Weights of a small transformer language model.
Size: width 256, 4 heads of 64, MLP 704 SwiGLU, vocabulary 1062, 18.3M parameters.
Each number is 500 + 25 x the weight over its row's rms, rounded and kept within 0 to 999. Layers, rows and columns count from 0. Numbers have three digits each. The size before them is the row's rms in percent of the matrix's.

# layer 17 MLP gate, 704x256, rms 0.112, rows 107-121, columns 128-191
099:507476509498470491538526501511524516514530476518502541510501487518533490482522511518485508517499524487480537508489442526503506531488485490552497514518523514480536492529496518509491445455524517
100:513481473499492508514518476472507514520481496495520563494523511514498480528523504508526476537528498501503467483450477508494491516524481491479475503513519518494459502477492534489493497559515497
099:541538522495514485502468533494514471503538491491492489519485492508519503470522507489472486528480465501505501500572510496487478492461484522460498493515522493490486521521496492520492497536536522
108:506525523512478489530488517487508542511515482541499494535478483469476470463498446499516533507489479463537485483498509528492465493520481480537423531512530456526502472520486486498474518519492488
104:507506540466501492488494493470467512494510475495507496528532487543517506509454493464529528499522480511510523490507511551493517467476525509533543515493506509470531494404519458512491471508506523
103:498483498473484475503484507489536477517498476522480534525523518492512508489489562518518515504494500532543493497465535512515486521571506457496475485524510514479493488466526491507505505488495494
101:513500540537522546491494485509477500522522475477492519525524488464503533484507559467537495531520510482482468468557523522461502494495499506544499508475525489516493501450533518557521491519506481
093:509473458560521563493500501503457508467530523518498501463488505474498492446482475482509493526507536493502535497496533512454507530458471519493509470480535495520521551482488515488513497510535504
102:496505530469480474528519543474484499514535514520485490489480585484489535483493511522508482466429460511484497536498515490504455524500526489487502516511480490475444529517509492522498493470493508
105:500446506571470457471525472494512515489518519514509448516478477499521479476492497500492481493503454513466494513476549528473513494430502508487484511498499529510483513521461476518503460470514550
102:476507522519541495529510520472503513471556477496500514517481558505489528483532474502504508511468484507488488494479492510461503434492468476495499473497504492533488495491542559471485465512464502
109:463481433499520471550561494504508532497488492472501482523485525495516537487513457479469501476472504478486514469484523530441506495510511496493508493497502469511533478497527495486510468486447516
099:531505473480509491507490544502551500467526508515517492528546501535476471518486517460553489500440503456512492498517506464516479465491513495460520482508529459459519541488524514478463515474512509
103:472501502481490479484517482496547537494531482548521517464511516493504503498474536471502513502445529459536477469525563478492491516496506476501525494486530524495550521517470465532512511495485529
102:509541551526528501525488481490516469535518515474519505492521558446570507521482507516489466447488499547496507504530508523508520471530503515516461504506483467545446483516526506566502492508504479
# layer 17 MLP up, 704x256, rms 0.119, rows 107-120, columns 128-191
095:495499518489466526480505488481461510504524534498489521490527490513526510461477485471483493531476513507537528491499509526487516465473496542536471490480520482501481486500534512491468526580519501
108:453487546518506491441542479468470488496514518533518507540511489502502498483533506498489499491482479521533485505500518478488447448510510549437488504516445445483503521523494496480502483527464464
100:483517520537548482514526552510515521490497501478519490507510492542430500480542488487521478511494504476459485465494495496550515544484495503534500522495505496520571476489481464459486520480501481
106:503503497434519513488504488477458477521498505512490512503460486518519492488473473502519449481539474482503471465505494503498498493473555509458524540466475512526462524512503487465532521491537507
103:511505541490506489521492528473504474530455477520519534501504512506500477528521514552498492525499438515484497456475478475502547467508516485440507471549482497476479503487503512505498463537532516
104:499503494497483513478506495511537504491507481539500498470479487539498519482507516498553510489480487480504496521490520505511504497522483489514497544493491521541482501483494495498495478499509515
092:509519435539512502520486530491507466499509520502469495475477503463527518515519486503499423482502506463479470523503514500456466526481492479524506488528477469517495524516530534552501494498509524
098:481517510493548551495492508535507510498468509514517505501489492512503485504495486475485543502487476490489504505496516480521495462537452529534544496506492494461500497511494496518492472436493487
099:491472505530462498503515466472503504485532486469477475493449507520473500483531526503492530493473489487537512492528444491468450549499499511481491504482487459527495477523457537502471542459496520
105:521504540460452525527504554526484532456484499480529535494552503545508476529494530495440522536529552494518475467486471500514516497537473491481530515563504457489506565488492494501473461510519486
099:499535467504500496489515497485490516535472499516474496452454494560527539518454505511493504490500465440512457518486515520492499516519507539512550451454522508493522517490485464498510488509467516
101:522529532543482517538483544504497513491472509510484515538572504467455533495506473474491553483545508486503469479477519490521496487480429471455475454530484470508484448547488491488494517499493475
098:478502508484485468455517521525519470498522472517506496504519502441470478509513539503484512507451575490548531514471510512489493494534534459491488523531504514461507497511495454506455508509491491
103:507550459474521447487489513480467541464522470478455519530468503526473511549472518526462506507502480496529495489475553490490521471493518489527506493479500488486485506491502537495534535515467488
# layer 17 MLP down (transposed), 704x256, rms 0.115, rows 107-120, columns 128-191
104:518459481526473467563491534485477514504506446482496485506479505523530491490525522487475449481457487472498528480526471506481511578481486487519533520472492524560537480522475512496462515475483517
108:512466511531551470496510524480509492520476492484495452517513500515459475498473508503479504480516489512489482504535493490422512504501490517509478483494499507473487489483506505535481485516476484
097:498484476487479528493488502481547534492469555509509493527479509509493465520501451505497523435494502489521526521495479485456506516484528498509470540519491467478472495497476462520514508538491491
104:510525441508461485483535508457544519524510502537466503455497504484483513496501508484502484462511492501493491490492514537447463469504510525489477535538509489522473537546545513569463522472469473
094:551514480512515511498495531498494505507472537524490485443476519529490518493502466509524487490506490500505486499483483538528478489549492482487517508501502486505514508463520465502504525515532543
102:511491487506496530527500552481542471472488456475488542469510482547466500503535470498499508474520503489518460505523529457547469442455533537495459510471526487500523472517464512520490529512518490
097:510513505488494453502468469474471546526499499501473511505474479511531495464560495531512524468503521505503518469494457495495494505493478540511519491529512519506504491516517507444465476486545520
095:497461527520470510520561479477523480505556503518468524480520513506456524545497495543501496485474477466482518508499491508488478507462535473462491493514494500545494494506541485505508518519461508
104:544502509493549533514513481486473526446567539530496474497499526503453463519500526520507532524531495501485529475485510483529491501472441517441482565540452538491527494525526505524472466515489534
105:517498467494488532485518492531528474555500492515513511475525503485489515510523492492436472469539512569492462503512439477466501499470484481522506477460513533521500504480496487462568490521444509
103:497442479541525480460553459543479521488490535535493506469542549488458513445527491465490464542496467514498485508490513491504514473502513520493488535543492466471502454515490510487510469544481496
099:522511463504489525488476490477485491532490491510515496497511506523515481462512486497532493510499471502473458521459461550471507515528471484520507502483526525528512470519498539465514484509476433
100:516522471505506473497462524478527492534473469480564480516542494499505524507512519432441493469474464454485469476546507514548516487503517508497506469496550531431477501511513501490483491491530489
109:495484517503489545508510507494508474525506475512511536495515515479482501475466521488494444500514481481479524501488466501509521522522512531490513534479498499457492486488481553479521524465512498